{"n_kv_head": 4, "vocab_size": 32000, "norm": "layernorm", "norm_eps": 1e-05, "rope_fraction": 1.0, "attn_scale": 0.125, "parallel_block": false, "init_std_down": 0.0, "grad_clip": 2.0, "decay_shape": "sqrt", "final_lr_fraction": 0.1, "seq_len": 1024, "doc_mask": true, "steps": 9455}
Each number is 500 + 50 x the weight over its row's rms, rounded and kept within 0 to 999. Layers, rows and columns count from 0. Numbers have three digits each. The size before them is the row's rms in percent of the matrix's.

# up: layer 10 MLP up, 896x224, rms 0.118, rows 555-614, columns 112-223
# down: layer 10 MLP down (transposed), 896x224, rms 0.124, rows 555-614, columns 112-223
up555 095:530456508570457485522465462594514587495531353437496471482454583505513516530567410571505551552496459520491504465405524491488556443557486486587537476563578516541493414478518567576506441462524557423495496474528564465467510445508577519490472575452497494516488457501560519430473519446490448448530469447657444536474475499622515481550570524562
down555 105:436579550348511437518515510530488460572494533472513474506576506521541544457467537498438535486552566436551487514491541515522469528567476516506540558461487473550443469486505508448472587477483527583424471458526472326512462543551426507505501488485459477392414565473416540481513488493475523439514521503469559535501432544453501600670452570483
up556 102:465558438491502477478522571529441552484424467549423503524494494434502438538454558536504594566529431512475400492530587539443457498452623448484586433450576464427446488522485522566550572415484563542473577422445426480518484516509526543504507496484420498521523583546523428513449611529469528641461534503498579519402532571447571545383495519451
down556 108:526535575435507466525459511523496458461461572489513536522531509578536586458496492573482371563536641464493542492437470551395459569560519537482503401524522536501438441426505460516456563459562474486480497449483485583503506379426594478424430498529493496552498483491515457485540441433436401511555438487550471573543528442429428492378516543478
up557 100:553412578445383444493453456543598533491484614458620447502449531481432522501475560479590397565557543454541485484505468461553402456489390547462515441545445489520447452448506527466508521521582571469469453462614491506603487499567568478593504554497485506541476586465477480440432535487465527503387431489485477596505525526523499541420532515530
down557 104:456528455396506585535472574544513474528544461510476514512526462511534488526520467545478552508511487538535503391477487399501464566527538560450496553508480539595573530494477398510476470467443507578587588492455528622544455438532507461492552385492492483474469470459588492470527531533498438464514598543468490461474449424485495561417483480477
up558 100:539473483550564466525446465466410610508376502508469488462522503424526493445477537535551435511653509489443466525588525501497529562508484475480487528568488487576536525616471576411527474454525454330402470491417494498480494485525496442545476460438548565562486458437445577477536482535421524428502516443454448512494447468549546501499441571585
down558 107:479494526484448473553433520397447455465567605531486485523571462545570501492500522533446610446464508449445408517552436495461497524551513501465488509505504493474583516532520418489537457498511547492428593482519478609536484513451423445486541476608604469457515491547482502497534543368510477451505462432509494545485560617401492472537454485446
up559 100:521490430419482501479444476556497507481524464518541558481481541505448550626515474390416561555451455513449564550506464566575447484488563527538535529551536518408471538499518497470437504515522441422476537467470547497508477602457481467537530527428394536508524492500473406439536503490537480434468465566467566544419549476484498602559412522572
down559 114:452506568366464425456432459533520566524498469553522527472564500481532436447469517479518429493486597466558578616419468486471462484594509572532409562573486516475459512424477467518420510461489486546446422429526437446480563476436507444472532593525537464426511446476543418503478494499362485490558541565567551549498547457524548608465412477537
up560 107:501463551612452504523506469545605504622473530429489486427513534531518504476491502611460593516481502567478553503502477491550466602553496504538608431518465380405440452485523565426464503431539474558558556530447451565549596536400540505588503501551529494485429481512548498481520458444448523460478432577498449558528508421547504490507551510490
down560 124:502457552488440463556447585492516536529460478502522480566518496503541450491508526570557497379492442453521521506515562503517500511463569493413534480541555492543470609441516517486375484527547495628538506547538428501448469459416545561522597473489548489546417325516497509556479583469526446466454549513570559540567495496522485547538530502573
up561 100:483501564460422518484516493488587568521451438535415434525501570473635575479510447532507524503436469607496570620453537482479576516501489434487574448609467509566516436467514507496558530590481510466519482544561482489532478387469535519579433494485552512433459445504443565426406503516461449444468493421490478550533482491473579478464580460557
down561 105:532482491462523480575476558557440597489529533495556580411502568465389514385472428559504443525572515470497582507403511517514545468526526575369452513565543557485547522501547479584497444594551596530523506499455553462543539429525481454492436438481474564517567449589467478514548518539546533461469521512527527486515455530540412530533447514466
up562 105:498434484382480465520435525512514509460521553489458560467432542519606528575539498462486547366410535480510514449432463425497451492529422498479569597582465508488581515575576525504565552476459458495470536460517414533406392473566412543511483465432508477506540468472485484510412539570428472560500492395552485605557568590535559557577550503513
down562 097:505485446470572620461538541458486515466559483498469485539525534540529432514492493449513507474498552595489478487515447495503448574516463500387499587358549603505496459485473525478584538556429501512524492456498441496423481527527527532455422565492442413469456596524468559396543437553567453519446482550509462426487508585416429523469521447465
up563 105:563476453497476556514482399497511383600551539439563501538449453499545417538540523500502444490572497498536483478600498492531517533530633603528489504478544620453481485472459564512549503512527530481474527580441504515425572439430519555526497476427481459454468511449477533577363432554418528435464485435519435533515466557481572535579496496460
down563 103:478476475462540502520483601429466533468469463534554463369517413558453491490542532476493589546545480523455601527434499538458460486508487417524569503553450503453497527546504530510519494535524486491496491582496486436515379548519536451478535518577521504539582455534473511482534514542592450412514558453415518562439512560503483410457508476508
up564 099:484519532499522512630513548531429539495486515448540548493548473528535416518446467495485530473525586431459568414499506566507518499446495422517455483590504530415435587517454500469515516416554535490490423590537385639481494558469423450492529533534524481561539479554495518506438539493555525505512503457466583466464477455433467496498542524571
down564 101:521567486439539482427591603468565455604592493510506469572447497540445555432475543554525472444464459567538556488487552488457477533549569549519421506493484583479552485494518504455528428505447478567470526435490568488465494536492460587496563411519469436479486549536414496419483504527546467523531484516548538443455507407480478448553515473538
up565 103:480467559533483560483459459485437492474465585516512531494522546555531454532476553513410511529478561466510418460520541508480503513544422497473513428466504476465517432437517473530638532453529507356489474553419437481523549491452465449386445442516495540533441501516443512527570488464515461449525498511563505543528528486563538528509624527643
down565 102:458509598548538535428461584530485603439583557484447501457488495506554486528510487455477527497562623518494553504484515522490553500454540535537416493412475505515463642442486537420551501491518437576587512513498494491454519410563466500438373557496497440485628465456485496501465493383408509473593508497465489513530551584484515520473431502403
up566 101:452454496523417620484537459542514561508453455481541485511499487499539594521504429503543511542496533523538427586442466458542475472480542506509484566610504594487482535485558541464493484468435458512481483529467514518488486519431507475533440387493495538579554514533417519426332470421484441589402538531546523536455515604487592453527534569489
down566 105:506437500441551383582454530430527476535557428418376494499523497468440454478535524464554514466461586451522552506524593496556464506475467539480485441519531440541569418410398500532540486653540481500507481492495520434517528506598461485518502551589534497403564387487517561481540529494521525569465519483536512516459493508617467550549571541492
up567 100:571526423511545458589527538566499503399497436423465535422508561497492463586525580531397450487400544574502554487526549488495459492463483487404535483445412662414421531425517488523552485498516472484526473363402474482479483422552566457488504517500429544621523571473445504520501548507443537447611601452440469553517477548556516440498540507517
down567 089:608534530426406438527556478573514466483446490436417449529448500407584369548430543441497509560411440469515451530541519454473554492446570492573484552546505495533480497510535479484483475408468600455550573440489505499425496472476535446451496445548476470511554478509519533455501495397586409525473534537529511504515590494526481418546537600485
up568 092:506528443564465539443503482519505423533468489592596546391457508543539576519411546559468511461499486499420434547468543544435489442431562516456353448468535414471492537537504504496475487597584521520607460483498441505450525529491499430465461460544615557477491459524511433459519388442495503606510456447490491492496495461444511465522590442581
down568 088:481476458422587478462524503388454541579514474481488456455451507473535457506485498576480504515497523446444413520554535428532518490494533513506526471489547495409547468507466565519505510492431556575473473476414533526546493488570431566480536481432461455502560594526471533587507609494479595448536520540525535427453515482503481448556549528505
up569 100:568481486505525380588504663515581475536448523461520426509556495534537447421493540475440560500585496496450601554497539490522451504540484523488426496493482581596515442453503498524576503469514492513510477516505469547504440479534457609453499551516576482577486485541578554457548470509414525525405396522599467424445439451530471478442484503427
down569 094:489512593462468571560500578476559426455400541468490456442482447525515459465483446489455399427387437454569536483512444555452481438469536452479421440476552580436393533468469442486551438436560515574547500440467545455542540481505522528546531508560519524451505514551505448602413466532441443458497504495514510572496538489498571526419528542484
up570 089:519409489478508525532488531521464501600528546549437422420502470506504435599431485441502449546462480498463561419453515440489470511490537566563500470442444572496447479448543562427562496471533524542408480477489418502417530547508513521533445427519482495586403533496517522537449535521507465580529492496537620543615490444449464489435508406559
down570 090:488564474438551439595565558574554458427518530486554564527557498555490477525574507472496514484507553420486524495453537613511375516482578484484511502404550452488576416479441422490507515450488491474498555553480478582526558424467438488509481526592474574476523490494509459609533449533487594521550487496498455427460522451461422502577477579437
up571 097:486442528490506498527547399530404546607461496484569460525463436496534465453395395519491470440561477461480520399488471461516413496419528466514576552500565545494493594541493505478475464401529415396482473478400530621561429446507537496485496514491446559518498504456459458440545526539484484443530599465498518505499492489546570460492395508482
down571 104:573432515546529466577606499604379492537639484506450525473519621521515513519457506555474403519499531593478424509553549546479395429542469540418500479565476469443617524528580400479494516542480476505498528543521501470498506513519479477456519495496489556450441449463457467550457453457493496441474392534457432550426492536469590515426536539430
up572 105:484525513487507531412526489429553431527520478550577518498487526425507530474578486441510493590490519524493451430519522524430433544603452555450505525479435580525425516502558494475456458508556519503532511456505429472547424457409517474502491423527528507520481486433506425459482474480455419500432477527511509627511535530522539494453466558529
down572 103:509528463484466504418438526451576530464568441478527460483415452498445516459561469536565488516440467484491574550498488450508502539516622395534541497490470464586483512505594455510524398573582517522460562427451458535439520422543523430498520523474392414566519551536494524528489492525529464474473534515502483427477482369462568523563561497503
up573 097:444431508522523511441507560505518414456465487463489460529517411462518503492581513525558506543568421485488486531542511462496444438484550449559491590407530571473422478456491495444455378496411444410450391462581554543507430487388579474484568531504474508540429546499502525546548518450561503645467459492472534507478473452565524555495579495478
down573 100:530558537598538447523451414474405507581531488517508466550534478427554520515512462464439539608465533450522474465515504508504496508600431488541558494515544428504583516617502477541602432561552497556480591534379504427455504492521469487489491535480481444536566547482432524492468444440467536344518499531456490530505597532468528532557439502528
up574 094:535441405474519473501406475516490554498605527432479509459556576547453492543509486515487470541561552543497440533518459521584533486466497496445507506489463493498517511518525409433379517440514499532521539522589477594441509504592483594537504443495486529553448449533436515580482485498499436449458426536560535530459531509463475427482497450493
down574 090:449520601542490444374525494494489496451440472497551519526474480528524507393550561468490532506464458448584473480511576483460342458425479471527542487516498439501442407500527493488555492544496554442425520582451509372531471456434531484501544521529484555495478401474540567472543520532517511446455551599510499488548570527505481442448494513502
up575 096:511451494507449499545494550491628528412516475524556534522487430542603516521454480523447525502420513485537529395534507464395472477367451405519475487530549475447508479452545576480456462535471546514506518427497471486495460563469468476544526479465498497458472558515544594455539449428491547459508570465529456508450519584540349606481441469559
down575 092:494549576504543513519477475538544479547456478468482446468578517595655571510467411457453498508515495501496582520531430574533420438485442539557586471524414549425462461464495397539525542488554509490459520495569479559597505469546430530436495571556557560491602537487472439482449472571503542535558458442592493543496516494558553520556553501514
up576 100:413501507522438539581562527445548592521456513553531560500480508371431559502505451527465429520550481401610550472500511489529464592495444495420494482522510472437469526460536535454503501473526493506482518472544539539507369592510467506586475425498409523605488502451569412558501588484422432528488535496568539466508526581531573557529538625542
down576 095:536500427451570533523578507468503450537482545400563448417463562561531451444512470502493554545508466446571474489455441454500509457496503554553522458500454513453476494495364470596501525492444519506542440467442483512525478482510459533596519440526598513509553417508450526440495503561544495542478614524543523546541477483511433413510425413494
up577 100:432467428589476546454535540577509475530533445479585414550518467575489617512492498446431457493469582522445444448502537510484417446556449556427466496461431509470443484523507432504531486503409552478515556486496425531549516515554440445524524569513464535451497492421576423455511493470419441515522448507549446501583564419537468502508555615585
down577 097:445426483519479524537558465456436553587492481470402470414490469451563569493517538487504499524517508608604493392432473373489434468569525522409594480522587479521463443503614519473519435503503511473507581502527411459441535616499452553536574528515398506483571572380545549464499505404484469492496572500547490572482432456435542481455563546518
up578 132:589513586461510530464473476549460526561405562529525484469509474551524462481510505511482490611537513539466464566458528535567568501502472553446494392415448568455499478525557430469588497417526536518517489505549486349555454400512456455498472464494452471532487467487549530491468537533514435517692462501515545450448487618509531528494491515511
down578 108:491494575523511533545429482488483544590562396476519521457627448507490511505531464372487562561512568522546450547499496392492483509550502485513519538492438546489547603506453388499414482483552423483436588483562388543506502554519511533497493519444370520424492420554446463518524502544522482557551524573522547503478357430540534484537542462515
up579 096:539519536501512527495542454558552529435449563503435435463428523507538448524519551510505452531416537555435405517493487508461454538486520527546529474531470585442546433473454441498536504507536484547493521512403569502450413528531540567515525464480467500541497487492391596473592572502489505533488538416492551580529428497531551467511575465398
down579 093:502466447556524508472601486417502479451498532435526554523367531558427478506505550492475531486475514429468592458526474457504450423535543507433599451546636504458439502488475639575573487474530536553460449460384435513493572484573490531517455515488421433536415477531493519499509467547587473457540534535457412488567588444482452427565442483521
up580 098:555550520443594558486519440441518490521450575582542588508460482581470541535407531541527504485475538522530558420477532509482469491473446499560498481506568513494498479496411554420487557546430572476552538544453492499580501551444507476514515517561480479442404379518431468475505347550494421424494507566558520531543459499556505456551442440500
down580 103:485487529493433505550428542539504476399393597493499503418474486445444532485504461509464537491513518560456475462467493527529423503500488546538479519454363486472474400629485507576522487457450454505500484515553486605497510449578523505457485582510492542553554517525553509489441475571457527512541536525565462529458468558541480433364527498462
up581 096:485529522551463588517458569433477621510534545458578490503448512524465562477514451542468439470563543500521462409456558553581500504497465539506440569478466497524508508547456568522537556453500466462491370529524579399623469519579530461478518549520508435494466461481516467473525494460564523486547497516545501496545412498487603497541498501601
down581 096:520452510571488531516497550552484478485408501537364431525569528423520502543583442562520609515516458469497405416494511467494506443594533554549580511469532534546404493450488457506413458458509550477518596499573522529548506505452586473580444550432541463532597483456476613533492562499410575481465553519445528485490519433558435432421566421431
up582 094:463499586491531467541532581535484543440492431474510507420483590551514534479583496432472576500511501469527411497483496469423567553455450446541537485451438499497552578426457480441465465539528391468554465411549476546522536385554504475500432577592479482452486530493459480402480469471549453512536496536538436495471531552409511452466508442523
down582 091:434472454512457575481541418384549421466504470518518492364450550430526524485638526529528526602378546460494465439570495521514525489552460471558622466513523524402452526432513508523479519551436543519505601480496456522460490589554512493493553452480564552501456461467506418501433522538526486427457603481515587546533514466536483541431554517525
up583 101:531480426512541521501409490444376486545476579474521443587526535475500414493401427535506523464422511495477482463559506519540427477515512569404491424550551531516631416562501433594486487512604507408596449497545434506523492469511543550505547561609493525482550412518456529566509513493538450526508493473549496495475446486561465540497453549524
down583 101:444468515472491449527494480443533583513527571503531521478468498486400465545510443413565471519452480538444509557413460457488484535550543506636521524488523432553470509528603447497546529573408561500429439504613380457476464467458430423502481448530513466510488538502433469543554473571431546570527583533497561467537544546461501430483524471438
up584 099:476532494580551519491481526518476551491490466477501488558484567495471557490523428466462554434510508588324510503590563524590436514566568459596594481450372467519477421418468542494537481574424473539553539522462436582488480498534479598545534505488466583534486510565529396567461484483476508500501529505470516477616545547519495507430472507480
down584 092:466543452485452510488416489468443535479531519439503529475496477442466498481493460561577580556545507546519432542441455504515543526526542565521518527541480453506508482595495499495386401487472488607429497579481593426529522551478525513556500497500565444440523562464577491411518497577539592462574440557587521479477484427486548463418527464543
up585 103:523528530543551564524447571533554490577483435388486481478469512602396466452571435499587538518573539488470491533493537559462440564500539394481525488526548505599505467488418453469541492530498513577544580492540509504422526450403534453537441486552494459454548381580516528577520473514484439446403529501543464518500528472458548527417483484497
down585 099:560467520498440482559531434487471511524494551552488454552539437504537552508476551603510493486396498489431451532475454516502502475508514551436430523440446528535546565496471500505521513539424468446462447494550516490510458558626506547462509549379470549559363633544506386458487456456553517525570502540493489546514477503428484533496533498541
up586 091:538594547473455459593495515535482463542525532400512500549477446500392564442454516461412554568516495549476470476487516444559405540519627523469521413542534461528537466488439435458554576532539437524572532427556505476530483525586436448498443483519464516463489554443494566440467450481477498498468433444582550486459575387479490401486455502483
down586 100:408471396530544566387500578523481552485427475544509502514482418456522502471495440550541481475546522455532442594494505488497475451474576474591495551488575478515457457474470631541485419441560582545355471615464403428483520492428565511394554490440540533496491495528515523436456557527547460486462521556473468441465527471523451454478477600522
up587 100:489564504508587559495497519518606482463484495490497438429533530541557492427451429579560516525544502501537419457492518413478531510496491474501493528541523483514498510516509443398539468469597567537522441518462525440454356418454605471429461447390494526559467492474439588482492602467428353517505533530487503460598513514505538503509464524413
down587 093:474561495542486423483481472483501486553503564445536462517573503513535592471579478428431450484488463548468512525496515501581467430584476531482430517538463544536575420554405444496430443506489457325465498517499521509509544512532468460531476514489468539492536430493468420478503502504452424420469486505496548447494464567483487488521469509463
up588 099:502533527524429453458534504493581509483438415505500549520520467421499583434494541532551454573530467524436491475619409494549453507509481473549552536481517552479560513465530501423502568394504471460605466503480463516578528385498577519549394564456469483455514462502479474436414550529532547454480536544482596473439523456461543507579510509468
down588 096:401439362462528558456442463479423492614487544527420542521483466477435481564560528428470548487476484635514408455506569543479473520563493513556497545531527511492445459492580490468529465540576408528440538567483491463531491515587451489470498543451496402498518383416431556531452492468439585530481400473423502504430498475558600524502466563500
up589 099:564483555433525498527528394536528418444562469611524464492461512503552429418488485573468560434526432494510525546559521510489524593446493464505438532485521647596531494494522520489419455500544601471450517485503601488471435458532488512519495430446532559473536565426447544513505543485479507490465526471533501409513544538540512570516421480494
down589 097:432471431552425544563467523559471500482500438480397524566508426463456538478522491481516475549521467480542577560458399538514517519508609486535580565603603505482484501566455451490465570471563530469477539592547481558457559382414496537495495508457439446493447472436578530511493493517460464443462405604477535536493525494498481495496521546478
up590 105:493492498470471449558489417486497483470415580461508438384503523608506573552551527583416516509606507528477453542519463547523547555496501499424435420470628506477413485545587559465464514535539425475488533464447576500510476446344499532515535470478461534581539419432522553473559460481559471454480447521550476478531418485476489489483511490567
down590 102:490455548525548425462499568440409444451526558512458471554478456520559580517560525547548524509544485448470593455457562399495477473510405561485411518402520462425478513594520544490569489567519541465494494486490492529576449456515486513485545449470399499465475517526457408486525480465485555490411461491561570472517517534489531421480528451607
up591 103:484371503503482471519582520535431474486506532548435490490515505586411525603526461537511511474485424407589508489508476447442541537455493492487461505468582556440458496522534489384506600430505505484532545486549587412484552490444517401504450512501487591541560440550496472605460502375510572452442551542461513502552551547491518551485518413440
down591 102:465530567434444553562443409512550501543528482478505454519466522559531543424528514445476424522506538524423465513530443511465638480536432496582445517537553430519557534457569400529541555503463494532418498469547476464481473546526448483417515529520416512444526482531430487496537485532544440586463585438514591478608431550445534424443473636472
up592 100:467444544528392472537491439423455485503506467560483529443513532544639604446582456554497510578490475585461418513597518511445439471423610468573536456475418504531544471431432457492541491377474478565510507499410537540457530443568462568568500452495491455571558522424507537582455492532536471500449420417492546488580610495494526527478537442432
down592 092:509480528508460436395538521502562481497464504484566536606483538481560460507557593420500417522402479474481556438555490568501559479507440607461488491377578499549510517511512422439502537548478539523476567473498452491520500515472520442422529552456614417483445484533497495497474483454524463527467508492427470431519468498492486560523478509440
up593 096:504536355497564506489404456577446562583443602494536403522534542497507608538443500488518530419479514546427450495521540503589455568558508481523382461440493498490451463491532514483449568557418462543502439423488461551563555547489570515415519525534497558546507463556469500421432495535509539457563558539498544452596527495530517518519538496496
down593 084:417581437463506511449564479485511493476548513474475422485502423493466442507439491520532503548486460491490474549500434457554527590537404417511407486563478559495578557582556467389455510501563412465435500562511570491542524482458528574482444496494558458611552368433482499503558490551622551445467464569579462516527469482397539508438454492524
up594 096:518474496438472513546631520508484510468475513557411497464524470589527630560479535502541510454510410529461562511434395520496517455513482488465480404518513508394569483448494471503537452465485465484496444540393504520421521490481524501523372503568536594522523494595428486414537411473410543534437475446465560493384505472470630477489506541461
down594 104:476534500430563514450463532540463547525443517559496514384517486534498492500491426481492480532546468452580553543565578589556523576425468402540481473477397554469527446501527477554489421455515501499458564469407573504571519439454584436453527464513495575565461437589474530441576471463484455571411467546463616447401478534471474561555451468538
up595 104:573473561463489533508549482516412431530516442502463382554492503445522609463579575501461548633528617519433401569542512460575511526559554434503544411449459509450464507463475476418467546545484547499515426504481460495518523417429537495455537471485488582475585462565600556474514445553592486471449539494499510517498440589505533501447439526543
down595 101:510608547481519495559460631513418372486581467559514479460499611519516457494504536461544547482500554429558518474446562505423428448447547530456475523523503491451459484443535487417432449456436450569451578488430547496484439478547485534430551483536523502478537477538502565443511550577517519479400506485516474557489487523543415453475485436535
up596 096:478483508537464526583464595490599469348465506556553498504527513514487508610423550486494495549474466530540573446549489541553543517459519455407448533541585415559518444467441587541428483503507511490571481391470562534494403454481466549543435529538516434474516532398429513567466532569496527511456476473477510456454456445469491564489462396491
down596 097:490492491493509502498485531475463528546514388446551531387518415541359448505499456437505576502561561584510464486462503500510528515491478582479365438507436479489462475444459390505456495474526442588489491546504487500494441482484482456490440571506440514530536504556505514497513497523500615488574527514543489489420510488568390429442572390511
up597 088:455530516500518436517485578439568427488559525484454522528494359505513495499445551492477474564497356580533553584481423460557492535601479494478405418470498391539527520603543534464468399488556473478548510478449503475604530487424500556477491655542492489532484513421445539493518490471486425539463537549546448507556459504471484506397482524529
down597 089:504478487487492507453560441488465512460500493484501485455525517510501468440546474435485545516601572412503558554450566644544522510458408593476439483475481503431525461453517419535464511533452499614552489492527518564428506418570486392528470512489534564497544415491492552492489494459555435544530467489437521462482534574506591590438507522523
up598 094:562554511447584470557520532463522572452559556455539477547544571458465553402496587456591522566475553468480494561542488585509516463429450483532493549484450569481511446519436576478462498441491550529587490587540550418558559540440522480453444431521571507456508569396434542554511426485530508415496497526487524516484401517557607530483533545437
down598 103:511524443544484434508422596435472511424572501476580521507462512532509550527536425477454422512600461617552453470481564532458474469488479487620507454583477482458472447444552510430504448538497473521441517512483449508451624512583487433497529493517473461471507468571469520535457568507482537554456587457450509462422422510433504687475529397519
up599 098:458435561457497518467428627472434444522556514502524518517518468528500510420510383436512550551492418488514457447496458511410541545483471511532413440523508497578463507451558511478463534485511553493454442556466436494561537542441561548552423516582543532575481578552461510516459442555500429431519584445503545511527490481568497558483624608460
down599 092:458522445596468484477540429468565537571529461520404407510573475432511547605530520528482516500458521531519469553517582528533474549578467532489414506472529586470603517534492445466575441407467479598525560458523617532423504435514431456416528410476476474446518548521493542494604536473559543481474467449491508458540491533434500528564443454428
up600 099:470509442472475517506471483519440560507410528559468585506528543578545562531528540519415418480465537464433502477474576457573473479460447451435519501450528437521418517557512433522570559578493485518610403461556499486540519570649458436544479504379469565547472485553433454525497396462549568466564538539449573548461481425513417507477543500442
down600 090:499574527444484484541480490531498513456453508538513471448573388482514415552556574541477396528454477466502490534500439428443493440459573467411461536500504564570458525459453548512532534538592511620571410468620449520488426609413558535515616511440569581509515498513428451508540501504521497513514494490490565542465559522512457502443508491482
up601 105:482488589553563553505528481492499420636500548467530479446601430464499591587517415514466649538513403490578528531570547558544462573477451517466477545507575563509521522541407497471504512401490494501480446504543494497562566491436504440484438435474538428499474393529441451496504474459377512435421460532468493494549427535593454508443519521567
down601 099:571530447585456509564551461557480531523498437588484403481507469584464492485524506470466483451510410500519467447589480508449507548450582502476593505452403488496404551533521497512454545593457524450459527462516457438531450566447480480625587530465479554462532434476477589524444531539593515437558524482439437502512458486624503504454493457576
up602 104:538516521527525481549478483544478543434569497475533579489543488463386578552472453469527416550509491385571495457561501482475492497546472484510504435427580523429564395600424455502509605469510484510504529532456516467454501549556524447474571459517459522480444563540577488484476448449493526499515529463536526535433561539513529557440464473500
down602 108:507506426444637542465437633535511470496454513514466464454482450518632426502500460615498524501549534608401553527412557469458440537470551515491605540506427408524523520456547571584515441473479472510597460461529523480611526514450496565576550570486554498472466506437557627526449469513496553548500518473447516404457504498485525407509585479468
up603 102:430530418460519477517467438447494498566570460567509553565484481519454581544504505502514518462430447596488462512486588550479469589482446530541540541484467507578485455562550451542512469504478484461564387441556471490564395501497556597546525457457551536515489440407410474483588590483528564555489574527472503475480571510489513598485534502439
down603 094:511572567516472430514531499502580459564543584491449403553430461504499470459500484394567474546418502510512543470469498495514521590470538497427553482521507482507438533493422528509514423507499485578512434435472434494578523490524503492559461553520467543501538592486466434489487531594518422495511483517454523430479436554463475541684506503487
up604 100:489509478447479458494481495466402574543453453583421589481436445410536535441497471573579546536525568496504529581516601425524577517452547462527489509448539505606441468563465538518428426530459536511495479471552566553556482531500462472395448448545445484586504440426486524598413509442494488517496428475483542459519477534471494550530431486516
down604 094:460476485544501568480499552483536467521452505448558454484542558559482528450453496472549461441506481540532429478548489580435452540464549513417434453514520546440554544493578477456551482450604488462488513541463495525518486534614602471505493571460618465527476566547502514473508529442474519484483398533521440553528480518549549417455561491452
up605 110:382446461465498446508528498522482496499474550556519560584385519614559576430556497612495451490455638496543456470513438513496472570476483415578560452519534561508549486528480520543485585467425500502515406466464523497545424563634487455559448493441577538415463524456438493492526553517598397491511583523500491476515472482536505516547501445515
down605 108:558526530499497555519396456489523417452487491575499563480486502518590478440539401679545423485560572522507584491507419449485538517523472460501622504524476563567453435460502499587523467463465481499521487408549514530505496419576508543504476419585484539441524382498458597514447445464501419552516479474523450550525412611506499540512473478496
up606 096:576395503479485441488549433526535508481433497452496473431575437540522426446431456482509523525439504493509453535494529457550426539488443522561484491491500515497425506526510478499503429516583536426553469439459531495527516553534465458561489529488450454519514488546470433512567607422465473525361448566539505517515480539533463565501506517634
down606 098:546513500512475569537492453493521535500503429420573452518468492540506594458498466555571504448449584430512564473513501503566432533481443508401568505466595487543479460437535540554462480519495471524483450463593515567531525432467451421481493428463496405523478536544539536493541434478523526479496477482376490509469434490509501504455502613543
up607 094:561508538587498552471492600566531455497488406444424449525467485518423554424468454500557525568467523510499425459531485423502425446450472565558489433437473559457555500551510487477518525453565488546383496457452523555452435512544468625584455466574516500439482488504505496439493442506399451539459534446546537472447518605528544553474483504591
down607 090:517576497552514567501580522403510477580434501526668546505597529531538472485473516398474535452541517484560654556500565545487555632536531418533531431504550539569520484397438454513528543544451485552592456456514468484559563461469451384450484514549499473575444568476536522467479501425497521405485536492509548563475445493469446440483469440395
up608 103:501491576432504496440389462508520488498466458490395507453548560490546564480538592466543538509392554560504448435480383462535482472481594508556535521482473577493533405474534499489476555457515423487473525433447456519487548540521510586569546553478465549480530492427494508504454561450467458471548487546533438504506508465438474477443370568508
down608 122:481461480633537479558583424471594516461486510500493561609399411533424471480398423467541468580551502460505510535548528490521534526522400468437510430471503500487462586554515532521498520507492489475514514507473554450503432455482527482416472497487507430517434436514440462461532447536547501593469514472455559653528491448598545477531623440460
up609 107:462454471516497492560525506558474513526577548438510379517629562458461531480532471550456563599557506424489527421552535570509497574621488489506499500547521441569520544437499619447441508404449505463480500519526514438533544591513494454525541518463400466533491541539451443483428548519529471529485498492513480477568444451574517520509524515480
down609 101:551504435521565560512487551541483421428497486487551491534592483521470481494502483533478534594534556532517509641428434471559512537574473475466437533505514488432509541572512546503509521567481467489473563459487420441463491470459526430439444403457452450539531507536429532438570463524497502464440484440436540521535629481536484494548509559389
up610 112:464494516552464464501472462500589501576542521535469445469468480528429555530463592560475457507462580474449469429502514492484507472562542463536550539621530471532443472489520484453413392483510433491388541527455609455554492544498547470455479511489389511469437429511586480508463497474498525477503483528522474475531636535530617449539401394554
down610 123:459427530575514474596449423448535542503419519527442487482486469555620450452480440448497463474494471451444607536526508518475485552372478501547553469522566463444592570369588529553472532522528509474463506529571411483521536570517539462543493508564531458561552533493512460585492392530472413509515476494587494463596467545453512468477445563441
up611 105:493583526503364471452537495557452493437545568479434517541524475560589522459522475465512469492557481439544602618480525550555459485569554493491518527565553499474427509599497535555536488504493436571580429431526511494472466383478499421480454559489519487419541572512444453523461531477553463540534475527491490512504454480526522523584583531465
down611 098:540473497495423508509593537540487463542472564433495655473512465520537492568579472505516523461555507559597497465475467568510506384566558469466462510531532436475529571474508407486444511473648378467444527522510425560458511411432557423583470473362467536537470452432472409504400553457576525533500487545515595488526463505474551512463511468535
up612 097:559443467518569528454468549473494461554469521543465494481554556553486484536477478530536505426533496499458505497518527539450465539473400448468499405531552508481563455432458474424523515520531574486493467562466482551446443498487435510427457627568503563500454579519507487548447418468442480460391392518440621612362444564496580500400517524427
down612 106:471524483527381501488508490546496510436468556455606455463360429577463492484451516459505540459436538420487438469439469473489559413535565479600472510461535522452506457592497558516604499518448509496625533458510585525556505497468555523645458448445453483472508436453486484556538562501457510568587566418519520476539521422467427487585525508575
up613 104:428469470564517444504442424425508516464386514417489405553550581478506544573553554584534498590475495410611501586450447497513434544433553521449525415520465411507518548458471502508417514562435539501513504528517502507429473431519492518504427547507558514437453541412494506567467600590476490471509506559512546579456552578482542499519431441496
down613 109:453526449472383473542486551500483621490426536505471432426534478507547578521420537472498435491506444520486497547474496480531499552463492512448509485517502462517533601427448425446550464483506475584526482563530460533442424532471493478477592516472495477527465570540436587463464480529496480500590475536505459524532591623528480478446493510482
up614 100:498500513513396528541536448512485393454555438467489470418544531542536497489491519579467496586465420422518457536480437446472607518482481403467558573513475535478493464486496529564482516389494371480499457501442491547567395483449513427435582482491471564536480447483496465494587584420529504540539490562477489602594424466517638491503529589434
down614 100:509515499482422517566477585488481483496517504424555429564432535369469403495451518492536515528441562517415484410562538469566452516519464524446573538499587439514530574412501479428442545614450577492643460494433439489514516476459577546606487451526601468552491466446480451540493493557534534572409495415494530430501436461566522559599550498506